Weights of a small GPT-style language model, trained from scratch on English Wikipedia.
Size: 16 layers, MLP 512 SwiGLU, vocabulary 1020, 7.48M parameters.
Each number is 128 + 24 x the weight over its row's rms, rounded and kept within 0 to 255. Layers, rows and columns count from 0. Numbers have three digits each. The size before them is the row's rms in percent of the matrix's.

# k: layer 13 attention key, 192x192, rms 0.102, rows 46-81, columns 64-127
# q: layer 13 attention query, 192x192, rms 0.0972, rows 47-82, columns 64-127
# v: layer 13 attention value, 192x192, rms 0.155, rows 0-63, columns 64-127
# o: layer 13 attention output (transposed), 192x192, rms 0.433, rows 0-63, columns 64-127
k46 097:134138114130119152127121118133163193146110137149081128134135183138174092167125082110154149151118162105134159144128101102166112126148127068138142135096144169117122158100168141141133128124156141
q47 097:142087149120142120154128148135125124114133151129135165121138106140150146148134101129094094170135130117133075085105172119129114122103091135099118148129151124165134137089159136131146159128116138
k47 096:094114105122099114095131137126113145154153114175137135118135098130117134117089128142094184098100177171095141095130147137099074099126147148143149108139108179089152095156101166160125109156155155
q48 098:140101131142107120144141156114133147112123133121129168078132079143139088134145148102152142102114158091089108128167126134102188152136117152145111133133091150108129153142152152149120123170127166
k48 100:183188094161138129133129122119133173123138141118115115109122153104112169116153096135078130138121100102067089117107148142132114126190141128143113092152108156116119177133143122126104108130130142
q49 098:135112146115143180144101107135131154160102168173138144148125107135140145123132138126075158124093163103144106111160094132078113113147109116156141122188118104159148079133117151138140127131109081
k49 097:152162176160099135145138113137149137105133157172093123152148114100126117123108118075105106163119161128164115142140142139117131135104168087133112161106109176123155124133144128146157122122109146
q50 097:124107132113098101143154113131122140142109126147143147135166164156110087118172142147107128191084174122128173172113140108106092168113122136136134174136104130101152113118102101157112108124110114
k50 098:133111133102118126123109133130124105147140141118105118109125101098124168133125131070139164136140118148095139146134143108179119091112106100105155163164155105104166107130124161140143116130117127
q51 097:131119117094123140153124096140132128134127142125153116102126091108140137134197202086159091150149113101120052126132130139141113075113138105165116107186144122097114097120139140146132112137122143
k51 092:124140104167166113151148138157138128176144080109098115125093131153148114127134126110120178106102108130143138068110118099148131143120100116154085118101122158108122148135136108158159092074150113
q52 095:122104111099117173121146149160147173109121117144114167127149140101107143103147090123160111121150102107135177190153153068108137122127145153139140093139091103158122119136109099121166115102100144
k52 092:136120128116117124146146139094126097132121153153151119124141099130103131107139167150127141105159119125134084137141158120131156182154126140111108148111130131177131144152078103113155134118143142
q53 100:077091180125153098101137144107147146140090122141157118124141126095126096155087131092140162139145092130124142131109173135111144137124095103097107173148140115076114088102148130120129139141119141
k53 092:126145074110132149106128136121086140120141115140084144135196103093112114134147134096159113098127123155139137111117150107148117156124153164159105138177155164152119119127110115094112155101135117
q54 102:118088145104155119121122131125083146105149126105106127139073127095132139163176157136121099142126124178129143127131108129151147112134126126082110141123141106100167118117179118094111120117113105
k54 099:112115147093135158089099146126179113149153117115181140142127127185120158140101134106081082118099157173145118154129102102126072096137155112141134123137139101127117123170153187143105094103077087
q55 105:126118121098135175117161126124103153068184137161138091137135150143061121100159140109106138113107113083102138133148136126181160138119126154125089164114171120123106112136113093122068127154140093
k55 102:145120114122119119141130153136102146112128112131121086168134125125143125147091161149155130116136120099119134109124132103123116158161154152138096117133123121138143153097134128173151105103182111
q56 097:087129143115133135131127098180151123112166135156115132126147146123149132132108158148134088150092140164109115135156152070107150172121133099103126103147109167164102139127119129112127103090162116
k56 095:140144115146158124146115104115084122118131122145136092132115110124152161076096095106160119128127151148141119100063129131110130136138139151073145124129140098127163152146162113118129106117135102
q57 099:140135139130141141135150078153149118157151083097090188120118134112108111187136110132140152112134127166137118131146160154133180136113116140092173095158132079122141095101129105140134155121120103
k57 099:119110151137114112164125136155141143109119106133141127174099142103147112103120120109128098143124114136136106132168186089123111102175129090133126130144141144140090154163156099128110110179058175
q58 098:163164119102138112169148161149163098147120096110148110127119160109085125175133089123110087101117139126139143075115176141149116139095125103106129148117091116132116119139150128104152141137150129
k58 095:116150155109166152121184095122112171113141203128142122125117138108142118109100137141154165080123111175128102133101157085149135126142115163122110137159144142102097079087126121138102102167110148
q59 103:136158149111149126136148076145130097183086138131117104142122119103129136166120119119123108138150135083130136137116150159115122119121136158145125154167166136115111115127152126142134133094106091
k59 097:105156154130129045136094124124096164145149122114126130149138142112148096136156165134149112149126156109152106137112124112141095108083145099106079120123086143116149108087098139110136141160102100
q60 104:108123098130112152180150137125140132126098151142130167126142161143142096120111093127115137108148119156134152104158130153132130094118124045152098176079129111104102139181141118133072126088126139
k60 098:131128126115129114124097134168137137120187160175082165131120096109120118164172116140167146107149136119138073129149113096132157099133113074128123126204102146100129124129090166117132105104135116
q61 097:098111127163169141115112136165143111181119108080130101135160131140140138110163106142112119141149099082117165152122150120129116093127157145121140136146145126094085108105138131137138120133116176
k61 097:101146137158153075123144132089146179098094113118108161156143163165121128125165115131105122151159164122101130130151134170114096122125135115089157123162142092184113116127181106097113134124113154
q62 100:167098153105125133103150135120122090141127146138126128137151114129109140128132119178141119180113132091125133112158188167110126098140139102137129123094119115179185146117123120160145154141112110
k62 089:046118137143139118163111131150092119162168107115120135124130164104095121140142074133144093098147129125120158122087097084129149123137138136161117124111172177076128123105147132129152111128150116
q63 101:116133144148124146099159163121138147136103119100133114176118132159099169178140106168109154140156100160121111136071131139108117129127125164126152133134138116124139123145156107133108183124138162
k63 102:147157151115133115076114112144128124127160100139133143166168105139145136128140116131103132112073174120099153161119109106159113112084114136141150153135118196153141105143146109077160125140135162
v0 097:102143088128090104130132144126138139131177140136092125125151179105089134171146151138097098157140125129128156124113145096092096119171123081112124161086208160102126104154172139115151112105138124
o0 095:078120150151121128133102136131137155128172113147112120105120144113128100106143126132129114169135134112109178141134185136110124165134131151136091113129159110152105147165152093121130091128145059
v1 089:107144170112062134134120136137139119156174133116152160135134117117136165128138151114152088137139133087118108130100071116165135141108099137092150130111152100146122136083142128141081112139123133
o1 089:138108144153121145122170086141164101133158132133128142100098092124127182100153168073097127127155135087136113143130156146154125142135133093108103118143178158124100067131156115119126132127140148
v2 086:116157143158088131153101091135121143121135146144124166115122108119180130125141137081111196098111129114111110151143169098109117101136120127091102111138139143122111120126111113118135139169150142
o2 093:142154126062123094136136133116127110167126104128124147139136121149137167136123125110093101148179130074148086110135133131132113099115151174100162170178116135115120168120091118127112131084101127
v3 103:161142114113135165121144093147164118109126111170143104130139136084084159141090130142122103116166132148113108162101146133108062121118144106136110159089125094107085130156132092128145142127096099
o3 098:106136130142115177112119125137149110118136124134093125134114137123080163131129095161136165180123142155087159114132159114128066114152109151109133093147090104118117101131131143110143150117140161
v4 094:097138115149107147140115134087137131146115130104124106143131166150104130141156129120137126123148139131106140158131152113167155102099146131113098142110160115134104149169108139129143133176105151
o4 094:132134118087127142147129154159133134135117127130117102119126133155128159165113123120125133141152130094083128137114108102151164184134131143080116158140090123109096131137108136149137112089126132
v5 092:158151114104118090177126125127143103189172172139151131152107135125111137105149170153161157144159098104098180130084143152127162149113151127100130112146160140107164124121070137103166115105106156
o5 094:155160139140169107145101098084142116162144159114124086118134121139104145143126164171141162111129128101100137152110166127124143114151076146136105133157096159127127118144091131139120080157131122
v6 092:113117131125098125142151146119174119129077110141125118119144152152110153107143115178115133108091165110103130133128112129138092071108115112101139153145133129111143148147065108093152119130110126
o6 095:141128125162127117098115163158137096118142147134180090128127134156093150125148148145132130092094166161093097129096146095118125159157171123107162168181182114179118124127121099120157131132138130
v7 092:118107141152082178112144157104092096137163122112108183162102123125078163135131100109112136126119129150134126072106137119155142119139144124145119175142138117124119151142090140099147135126166112
o7 095:134100147095138152137159118128141106131140134134109136158065114101122157121112130157124153103115109138184147102132148144129145125099150130164118147140144107094123112153173102131117102130128124
v8 099:119157120120100139133133102118105145174127143159131066088079145128163126122143101128126123121152132133134118080141140128117098119145095055087132095139138119129071110102121175110093152095095130
o8 097:116139097160124111160126120126144118154095131183093153115166150137096133108168137118079094144123157155121102153142152094115102099105148157129125142179124104080101104118115155123119120170124129
v9 094:122125126095159099099086159131100136161160129143130066112125155135105146101146121127102137130109110148092063135162135131168098137083126173161158126146139115114168157140163116130142120116138160
o9 097:115146162138095186097102109152115147156141132141131133114152119118118137154140145141138125106134145195111128112126150129141129138121137158138132072111095143148142108148134125140164102082158163
v10 101:164149129082145129125090087155153115143113112094117057118130133146121162124100078124134097076174155130098148174092160121149139109130134102101121141129089150128129145116094132090157153095123121
o10 100:147146117164133116134094134138154145133178170123155086118096094141104167134070125154130117152159109134136165155127110131144123122154123117137148140098099098109111099110087157117136085119119124
v11 094:156117109093105166095157150128080097114126095152130168128136123162174140140111115132090114174163158114108150071140165132142128126124130149073137140175175134135115126115108116083157097153099125
o11 093:155123107105134124122165098140113138133114147147103141137126113101133111127127138144158175148114111117165146098103163113154165107148167105135109156181118128095119169086131131133155110162134118
v12 093:120126120173140110111118143160135147117162157092143167148124166111120130139148143102140092087095141110156151159118113145137132128129154104154110110134188157149148087140131090172148140144129111
o12 089:080124159112118110085109157114155116089135065097128112154135164102139171139095098087126127149178140106115145087133107074147127126123143130109116077124138129166131157146080155140122115129179150
v13 086:098107149138080148086148087119098170186136112114192122115101152165142123105136147101122125152109138175146109110163125110147120186152106143115153126162161104141108128120138152139125121121158120
o13 086:114154107145128119104144112154130113132125114107116124121162122149166161123160106101114207135102086168129123161123126129118148144153150148137138140127141172095135083096107092129091128128113116
v14 096:122133132127106134111129138163165136155102137161142142141105100140123165168111130135106162135157091096179150109115110139181158171126087110109147118158132129125107141162171128130163085117114107
o14 099:125131141128083131200128116125164138178118136126174100102106115125079166109088112133124117131108120144148149109133103124137109117099119121139146158155115145106112087145131131161157112139137126
v15 102:141132144134126097109129152137140104081158118095152111143148144156082113147123160147098161153133090109118096157109145145104190162118140139094109119143145120148117093097118094115156153137093112
o15 098:155127138153137077134191153110148145118123186129150142145146119108114146135135106120140136116096095069107119120134139119143126093111103146097096161119163130194099131130116133125095119119153182
v16 083:132120107103151148105152128167130098119092165140125141108143075126160122131127111093107095123101124132119119158104115082159109128134136144145175106095131079089093177085099108105152111090125138
o16 084:065167128120097114122088123147111109108122145152136193131175117106116156148153115140117135115130110171118121143119097117089108122107130105144118138096136121130149135110140132135106098092108125
v17 082:119115141126099166173142065175114167110131168093144140137091085133170133135082142090119139115124125109105093108119117126124081161098165077133092158152112088144112141155115127134137150132122136
o17 081:134083075146118126134119118129129148114154130108084151157142105136149145118135096111117079108121156091100121110125107100091103123100123152160126110119133165112093116136146120133107127132113143
v18 097:123093104118126093149125163129095131165140105190126148131140111088152140104120159160137112110078137126113106106117098158169118123128167130106125121152128092088119170147145158141081151104117122
o18 098:139102125123139196102131135159119174108109118174143170127123163148116164128154135120114155098126164157116104116157114080084149138165158138113137125116086117122150127130116102149088131119128162
v19 098:135141117104110137123166143151161145191151121140165087149105114139112092114170130183093179122111117155117174132097162101123146151102069140099159137154145134102159106099142125105167119138118104
o19 098:144153145148116126178134131136147107173160166140138120139116048109153149113085131119144133170122177193162141141140107120073120117123099112122152107166107109106130127072115109153140129146128150
v20 102:094127131150109110146146140119118158141077183128160112140146143106138130167132137171113153151165152088082127129134121117086138122151136163139148119131068130146102136119117125156115139154132157
o20 104:146154086121122142117127122108092126093102113099159154100167162135159133113131094149096092109162111064159134125109183173145148124102127123095156142123128146123100100159139134088139091155132138
v21 089:082141128114126139121119107070092143144117153108126130128085131111146150091114134136118107093127135116109088130085123101139149095108133147154098122134109091120112103124114083096139093129158140
o21 089:100126141127129111143124101134089078131160101131129158111127100137105176123152100128164127156103139102116125094155135138117162135128137133101144154093117100121121128156090142093157106129118141
v22 095:099142118109109115128142163153128134128165173145120165142155161155132157128112137151110096094103106138144131153099166109154123119069082140138167122136175100147104135151125135128104133136180112
o22 096:117127162108130140154106154104086120112139151117081134150133115101143129109112082166146147116194123173110120152128172121143107127143170104119111126173133107153117113135124095120122170166138114
v23 091:129149120116140060134135114105129087110105135116115165132156087134124145137153127124149139100166161150147155134107152147114127144133091131144086115115138160136075151131132145107118133098123134
o23 095:130126152127121105155100122135151096154095145142156109131074172111142112139126138165103094095183107172133115122130114158100109142124192099148060125092134128151092145167148149122126111137104070
v24 095:128084092148106144063077125147135092114124152186129093112072126152155123116111096157135117139155143119110156145124144130093119107136138151146119112119095136130090121151173129112115122100154145
o24 094:090096130126100088117150139151125112097138157132137127106149109172094124070140112153046119153143149150112129115139158137120144126120115153134112128168089117142160155148112104118193133120095149
v25 091:136109133098120101143133159156182074124098140097171154073108103113158126115123092134129150118137132156145187121153135144109120108153141118098152124134132144109113159153096175111130130140194188
o25 093:121145149117183123122105134102115122103113141124125117134141147104131160124128149150102151130157152108134160117124206142093162137139148122166176131124161114101083130143132131106130088190123134
v26 080:096130141134127138114119140161103116165131128148124163152110158085111135152137098070088175128145057134097145125143073081148127142069138130168149126099133165113143143091116152098106121124141136
o26 087:124128141156091123149100173114104115166134097161145150110135109127123171083125134128129179072141096109097093110135129173159130162174124142126131136146114132097156126173121123119132116115087104
v27 098:133137135096109181117099125102115113148141132127148107170127060133128104116192090108124109115102098140104077103072113102147109139124146119144103131109126126081150128106125142118120106155157121
o27 102:123098069111123149137117112118130091106107134119122156137166088127141152136132090115177120118161162158135117102116081141103117140104122115134150082115112154146165196093107142126170100074151132
v28 086:131082126126122137114122109154141127150116088123178170147147107136103124114131111107116107143172151156122133068192092096165131152113117152147148094130118151148142153140129138135126084124124136
o28 087:120127155142136170133104111130116114126097142126107160099101113103129161105153100119128129136094124131131138159126107113109142167124133069102086122113119152129155098124155161132181079171169144
v29 091:176134112147111127154128125192113140114114147119118134143149140117101188171108180140142105114126183154075150143131128152112145113132133127136157112120107138152142115093132109107130115139104132
o29 093:120119112101103123147139122110149157118172117138125146143131172151146107107140139137150102094121151153110173165107108141119117093147143145099118133099068140142100121147136100143148106140146153
v30 088:121149142140107168096126137144124097186136133128140143118175095124089139117144102166147083134149126112111140135095104128082152141133131140161137142126114139119131100047176115123129099123129103
o30 095:127137152170120113126165119150114107121129109108139170098121088099129141103146118113153101140141122161093128107143125144138106113139119120096100118069093129143129133119091106082148089164139094
v31 093:122161184134091153103100117114124090145152109118114134096135132104116122134110122126131115137146151124166143154104126127114167107133108165145152164130088114137117132162113151145119104112123169
o31 092:095125178156143131114120115139122153143108130142132149102100106129099125085142117174108148096108162136120135165139130186142130161141163135114105137125105130093173163128172118110098155147123140
v32 102:164107133110131156157088130150102140149149151125067121124140119122118148091108176140125098145105167128105152125078193102166104102110144140078109126142153142110105079117121083165153077169152126
o32 104:121114141151129142094100080131092114086132132151078129142121085132115109120129151170161120152118169133146089084111137130122124140139132110100153140114127117148113096135115124107129144131131162
v33 093:118109110150172138118121156111171141123122168118173114144111122153114107136169157110131091091077135128112116150144115163168163157112098128159148134153117110098075128118110124084143114105137084
o33 096:151141134130119120144145117161107132155174151099145149155141147133112128122076107137117135108136106151127162150127114115125111106160124135149136100110170145158089107129147102096103135133144114
v34 097:085143118144129166171112148141122125114101112110093148112111123123112105114100147106152124154147123151122103142182100166190131144149140146162120130173149129145138148140123110120092110193156166
o34 095:143124112115163168116086110116125126139102151111077119137129104099189131105130162136153135149156105109175148125140122122138150164135136127111143152120124128150120123136127148127143189158138142
v35 097:131106114105132153142136156096124137119166113134176116134145168105109104152152127115076190103159133157136151130136078123121091125102141128119118120114125167130116074116162162135126142156169097
o35 099:112115129125131135110144136153139123163126144121093118160132141097153140144165145128132178145126093152134137111140150172132116144122127126089135082153130189086099159118093129132142112163142065
v36 099:140104100138152119114166142108124126142144119121136165113138112140118131140152157079119095161158119161143122122139098157100100150151097117152092128171123141139161123118097109128121109086117169
o36 097:151098121120162166115121135119144121144099076132140145085135142185108085130134136085120128132145116179134126117136103135070155148137102106150120105133139165123129133125115151135158098165154093
v37 085:134169108124110121164110109117135160155130120144132078144145049114151167146145137164138153119127139116107132136181141140132148151102106149133115079130147164150103158129081114142141108098113133
o37 087:159166161118093137131130114097123110135152081132125136114154176135123112118142147098113074147114159115169090151118118131127154094183126165140094116155111105131087127099121111149119133133117139
v38 104:102120146103116146087147133138098122122145136118158130114089088134176108091122080128131142115128109139126123085136125078164120121141114099143137129138174123097120121121158131123126129167196151
o38 103:140162126133140117165146110170102123128114143138139126125153078120094111124114124095114121139118165078151165119137174139132139142114164098150142154106110134104152165093114091142145128099115119
v39 097:147159099125110137103108139122141130125118107139114166138136131158097120121122104103140155160139124126116143159116114121131131145101148150144083125165122127129087119099150133116086157144084111
o39 101:083104099155098158129113150116100120151131117135127142152108144129092120159113103121105127102163138121155117099125148162154108101103099142104151156128101099097114121125153165094153109150125159
v40 085:115114107120130159153112138130145149081103075155110130158129158139126166192098125092110077102132161114102138086138094137107150144116153110115129092139158156156107123109099138136133099118136148
o40 088:078116140123152128103146121106087132110141124114183105155085102174151092135131110134131123131105089119131154129113104112177129138101122110129134171131155118114127096153116138136150114184156103
v41 103:148096167115166141105121149173135148144139099106145130153159107137125077115125107144113121130168137152135128122125078101100132126097087147116124084105129157124137145081151123117117073131117134
o41 105:147164152112167140100137106112126124125133145111083148112127122096101150151113062132087066115068117150105124164091154119133136109147137104148139173119161120120139189122140166121129071141145131
v42 095:164077134123106104113148153143125096096093148151135119125087161164091157105087122166128121115195128137090108126110139091112136110137149114144134125101115146111103140125112084125125155081098137
o42 095:169132120121121111129133144132119128085138146149145134137125094149093155136110105132123140097137097140096107126172135135148154150120095093132120112120118095140114169171126154114133139138101114
v43 090:086128155183123097124169123157103162161102106142132170145112141123128162109151140129116125145149121137119140152091102139120169117121113149093113151107120150091119133138167172142117147113109139
o43 089:103114132075089095147140145147146152098123131102166153101156113128116090129115147140153114137118119079144134129136130142136130148109155099091085115104114101121170093175138152149130170144107139
v44 104:088131151102107148139150068190154128197160175118124119132182146159128116166076139144100111145143123115142106156079107126119112120161125148124105102106154175160131097103123112149116162116106133
o44 104:133105093139124145141088089127118138148130149121095137121103158121107136150149122129112158065129117080122128145107177140155096104124138107125125146107152117120126136138122101162141135138121154
v45 084:132181109121141126171116081090132137125092127158121146099114149142121123130155146129180141141091107140159115116126129131132136101118110135138122156148137152180156157135161103139170130118133180
o45 083:136143104090230113113135107137117072136155106137132138118110139113179106159155100088124126114122137134116120138141121110128123128132152119119160118177082085141138099141102149155130144147171120
v46 086:105116110122141131119114095125135144151152162122179113143102156142128160120115084099125132166102134123118105126111131122125161138129134109090120133118215124162132127140100109075130145151106146
o46 089:132154116105118118163141157139137106172147147119168129151115085151168154190099120122147192101098109081102113157144151132119064121145111122131086131156158107104110114091101121141123152127114144
v47 095:123099118131122128141156114134167111175133134099169118168127122147121142108136157138167200098153157076130189111180100143099158096129126136111112095125085126156123138116126072155088160126145126
o47 096:120097155112135119103164154118154087132113124125166094090148131198090163146156145143095164069110108068134084169096111141074143129119101144101152094102145114128066152138134127110142138132149142
v48 101:133070066163126143079112137185138134116138146081161115103143157158113121125111098138148138142120120137136129151113128126090159115150125126178117137107114127123127115109163117131129140167130135
o48 105:079111096147115147115177184168162143137113135109107129107135139100131125105143143122131155146163137152145139123125127162103143129143121141118137103110137136129082156114167109095134092155114147
v49 093:143140161137185095152104088138138108078130171140084095166089130137092147115119123072129112129157141157110164135116117127161136116119145119151122145090127134165138097159106136148118091149137102
o49 089:100090150136130150128120133133134131120111154117095067181108143150132164121109123140162106131199092124102085105129080127119131139136140082129136139105103131154142125171085118135153111064099146
v50 092:120160123133135120141110112157120130115078114089118113116141118108163098111122121132128138108167099137138142078150136137104149160089088119112139158135111142082138115132127113118120149118089102
o50 095:182143134174136124107126093157122124158150133169116113113109142160170118090141100116130100159126114075081135120110089120101112101116168159157159137119133110127129147147137142124115102152103194
v51 087:102137109084113159171117137160164079135118117112106140131098100160154138133142134135146152135135160097128122152134095135170103172097109168146098131214143122112109164134090105153126126099133127
o51 089:153173135127122097105114128149103123152150146144096045119134103131094200135100160125100129108113122130117135130117102124158110129148109113150104093121125153109125095105141152120143134127103146
v52 084:132135115101148149127121122138133116134117141140114129126116128141119153150137138180111104128112115160120133131130155095116147125129081101144169154162110138128105156171145119138114128110096126
o52 082:148116129168114106150126152126168127137174102136091125123099090071101090155115107076133127147125134153148123126126164140133120122121137132132197124115102121092122071152133154162128116138113166
v53 094:098157132180136109112131163163130131133105132124090137146157146074114160125147136129156120102130170132153091140078151094123132116162147100155138120092150102125141154088119148137129141135128146
o53 098:129144147141102153165161156079127124131103146110138116118121109097123150126118121118118113107103113154154126122178118142087084121208102145135159093122114100153194136180162115111060133127164127
v54 102:138107107103155133099145134136125097099161125130118126144088142122136113153118110098126110161167190125101157123087162122130153156128117128101156111133093116134170138146118123127147117132104132
o54 102:142117155152147143127129130127129176167177122133130115122068152098139161146109106100152101151165160112096109106133147111106090146112109100114089112135096162137142109128145163128136090131104143
v55 096:165129145132136189158090127112123100120100145113149166136097143119149116095130117109171108125135150135177136133121104118122112161137136121104138119084102146131086140161120125134121137103086145
o55 095:104117070125085110090164126135146079118134163109101137134101138101137131112134139125102125120113162114137174122137090136112131094134161162136134117092103075116091142167133139117074106162134119
v56 092:127074073085150085107132088128139139164154097103116146119123134074114142112192145104132071119142089118142107129125118109108116133133127167104133143129146135155143132092129160126112115109103094
o56 097:123143143149129111152098109126076121101120139141159150121112137118097166124133114130146105172136157112115106127141151100072144093112097110145126132078118132138122170149101118121108140128136126
v57 088:133130132095131135077153146146094168115136109163158106096093155161117111135108112125136099147132139144107148084163113132124138135080151138164196116143182098095108130126128077130121152155124151
o57 087:131094096120158132109136117102118147106159180149143112166095089131121146134187085125157165147091142169110143151140139109148136116130127127133114111114091130106094114139137136138168160131134086
v58 086:157123144102161184084140162154124129142172120138132125124158102139116128074107137163119123175082093102129138151118126109139123114109146113134114148153077173094145131126134150096112130128180121
o58 091:139106144174080092107156119144121128122148148167139130167181102089080076135129129142111190152096135140115135137102093133124110130120116124101175133108101152159123164080149117131148100116135136
v59 096:131117065081113109095113121145110134128150143154109087139169143151096118171099142103148134155126102115081106127125165112101138114120133115131122140153113148161096120107108130126172170132117147
o59 097:138138120118115137128088175153117129084106166140139103133125139122120144151144096168136131132149090097111112108083129120143144157115123162078120099151114126118130150129149156148099147100145152
v60 090:105094102112148130142149124131119125104122146167139117119100132061129151104110112133114145117125146122137147182140161097087144104154122092128135076155147127138133129136090093146125133099112142
o60 096:130182116122105098126115162106131144094142138120109112125083124150112134107118160144086117140115088118108127126157139146113150094095134105116134195149130116127116129133128137122149131134079170
v61 088:106115128129109140111090138149116135102126128122158112146115158087147110105141098071111113118107136125124150120167130089116120127130167134121112107149146104100116074163115130161128098179164133
o61 088:118107084077159128128114148123148148144139131123128143142128126131143129094163142174122124174148170079107144140151135112161104106105161146115086136151181151127145107118098158133117142114163161
v62 088:113078172105092104173132104111088120159140129135133128136137110144142139142121153131147101138135098092115080116064133140104105144092138109146154110099134156120145151116144108135126147143104112
o62 090:128113134120158152123165112120161126116138126162133143124132131129126140088089106092117145093129132092116093113109179174119147111149118103169144140148112132118090071138095085136101125114125135
v63 092:170137181142097145137085140099097141139083140120143175133123068114112122114120140157120089125155141123134147118129101118145071143120091164138150146139078105137125108115119141106142113130102106
o63 092:172177128149095119142146126109092096109144117145124124110114140121122166088119115137142128131120101171125108099156167107147101113091128101124129122116123132120120141144106119110147121099103121
q64 056:083118185128113140074115136111104132115132109147148189160121160142145061132109115130140147113147138152108133152155132146136162136110102150139151167140158136104135099135109157129125129165172129
k64 054:141140124128154135108117156106124174111137157157138151139130133098132131118132108127141113078115085131075155102136109111136180124117092114114150143145207152101144086129146114149131120137115144
q65 059:137156132186114155115159146106121113100166150151117096091099132151111172118160152119143133139118123127088144155095157084137120106142139154128126089105103131170123115138136169133144124098115137
k65 059:071150150106125157097134088142113102131154144164132134151105101132107167080107136139084107129098139164096086100108133081107111109177079129140168108153115124090154136144176159107160115086116125
q66 059:068109143135125104136112115133093194157134130101140140137128104117134144182129114166125100098136140119133167136155116121114130143134125143107179099129168121120187156118119140137143142130181142
k66 058:087119151157092142167127106155131130141100133132056136122131114085100139136156126114133121160097135096106111144111115117135121149128156121121128158133155137131098115140139111111165113116130130
q67 068:131116172142117143122125117142164120154116106140101087127122118140119140124083151140150141155098162124079147076111108125145121069145175101117122108120117113116112117171121145130090142103118125
k67 071:124159096144122134109151167135130163136143125112164134156101068108144135112146154175145136136146152128151125112127118117125123152134096160098104101114136136125124164151123138139120079156137123
q68 064:137119166121112153156137101088123164129148134112127107126094154162122140108121168136120143164142111123138122101128151141162152112149147147122129116104125117156125140140134109114161121095146093
k68 063:163135132129150082113090124105164159105151100139118126139107146145113138108106099128134084134187086125102117138157102136140178132092168122138133115110136078105131178115110047128148147129143077
q69 067:123128160115133115116129077131108160108081139115112145153143140127124121143110113088113143142130125136121110122108123152151124111146161135094152142095132095139141147143110128132155142148107141
k69 065:135132086129116179161119163124153136123129103110129109148162118097173146161152090130084133148170115142154100131099154157098136174125128146120176140107100130150164113107129122097165154147095116
q70 085:113140148113133117134114137135118128110110105133103143123139180100154070172099143089121175144159118082134127093127129172166148113128132111151138108080134131089127163164105152167168137093117120
k70 077:113121127141125164108141136128139162112127150132092112117166171111155134153112096108109145150153117138123147154151140161134122158097128127123155125125124092131166065119138118096163167112093186
q71 104:118090111152115159159131174137092142146152137096165139157107103127149157073140156140157100102112189157178154117156126091120102156142105088096174130130111148133146108124134115121122135141125150
k71 087:126114110098107090107131139126107105116148133124115146109121144156153150110136189155137136113115135132142112078143095145129159120191093147110105113125141161133125176106137197142095122139143103
q72 072:148125109149126143165124121112098136160132148110178121126132143126091133126149145123114093101068140146108148119155124083103116159110129145113116173138195184173095101098117154151088093119118136
k72 089:115152114096081077148145107117133125156106134138158120177144099166101117095135156171186128091127143143112150112125130098116127095122133118118132126104109117128119178113105117111125125120161028
q73 097:115153122151142122086129099134121086139098140124112138146176119160127129107157103136120146148170066116163116120141151166147126110134133112123126170115121150141106153149168115113093108075121114
k73 104:147132108152142143086165114153156102114116124146088154127165123146178140169119166158148130122126111179122109091106109126097137131172110110105124148127118131126108114116150080098129132116131108
q74 108:148131148164161121130121152137135135114107112160098158119067146163163099144137100112153125141131112136098090127115109092120131154147152127163108120105123121108132075119166160140143149128143132
k74 114:178116146121103165139148103101120129105128113144146138070115144156114108119137149144155109107104155169118115111136118124127177112173108105105136136155120130145112042103138112116121138180120145
q75 119:132070099147135151128160145069121090120141118116102154136128108118106144103148130144101165152098103059140130112126106137136136102102164124162119120157087114145115150108153097149182110129127135
k75 121:091090095137125166110152125096129094084141076149127100161114120145112126127182118144139153120114138105123094117114152101171183142140137108096149143138083110135061155111109145171149154124107157
q76 113:134145127158105144162143146149110132107084127121128113126110142127120127213110090137110071130140138114141128119118119126150155118121123111098190118128097133137113115112127125151108100128068119
k76 129:117125148176078094162108132101147109135129157133136115106128148101112093126119073108176130166131142115122120106131162081168149090115093139133170109093104126124129147122094087149117168123138143
q77 120:125139108137153125143121094115135115167119132100143157123119140114124116115151133160148131082113146100123114108136100106082146115120098143127176153146175117124178084135116127188120087156124120
k77 122:134132105148125150107127126094116134144131143132121101125103101100119108098085115134135112099097139092051133143151104112108087086151114152128118132115143123132159122124155161121122117124126150
q78 122:125112157178152195147108138096110139152120093194100151130144116150120129092151151129167112110108189162135124166156141075143153153131114125163134109119101125153101125108105104158151123084141096
k78 129:129110164142114166105109120149081119128096113183105132145130150115109128108171112101140137097151149112124126159107145148106107134132152121106121106141148140152133093097121158128148152102106164
q79 121:067104107144115137137125154119142100138111102158121095137158127140130170128112157144108140130111131109116131124165094131144099125143095162145141105100146166118128168155129101155157137104128183
k79 125:126118146153101093152138120151154163143137150133142127156110150146133154153126110128131139148107137085128088119159126129152060119169106148157100128128175121108118141097128138103149155125149141
q80 123:140128087110098121089130158088170164114162121141116150101117179133151136142098139116140122140143149125152151171125131143127158074117075115119116113118088142097119108091117166151148096109167140
k80 121:118139111133105117112138159122136145141136129123135157126163147127097092134149155134116135143135125088174152131121101122128118121071128117136093082131102115100130105126140136160133127091081153
q81 122:115090166144074164133155115160102135118143159097086135114128129137095126093123118154140101140139152081110157153133138135138122151085119150171131121124138112097136128163153114116126133177096141
k81 131:127135140140126138153169112145090147131122117127143115099106095123117118093123131110156164115117115126077128126103097166166114194114095120135128131128088132113159135134125119118140184122102130
q82 120:108121164120134149135138098114127110145116115129140131144144142163115177162128099112110130127150099112136130106135114123117117139126106116113128073094137113140123087111174138084117190105100125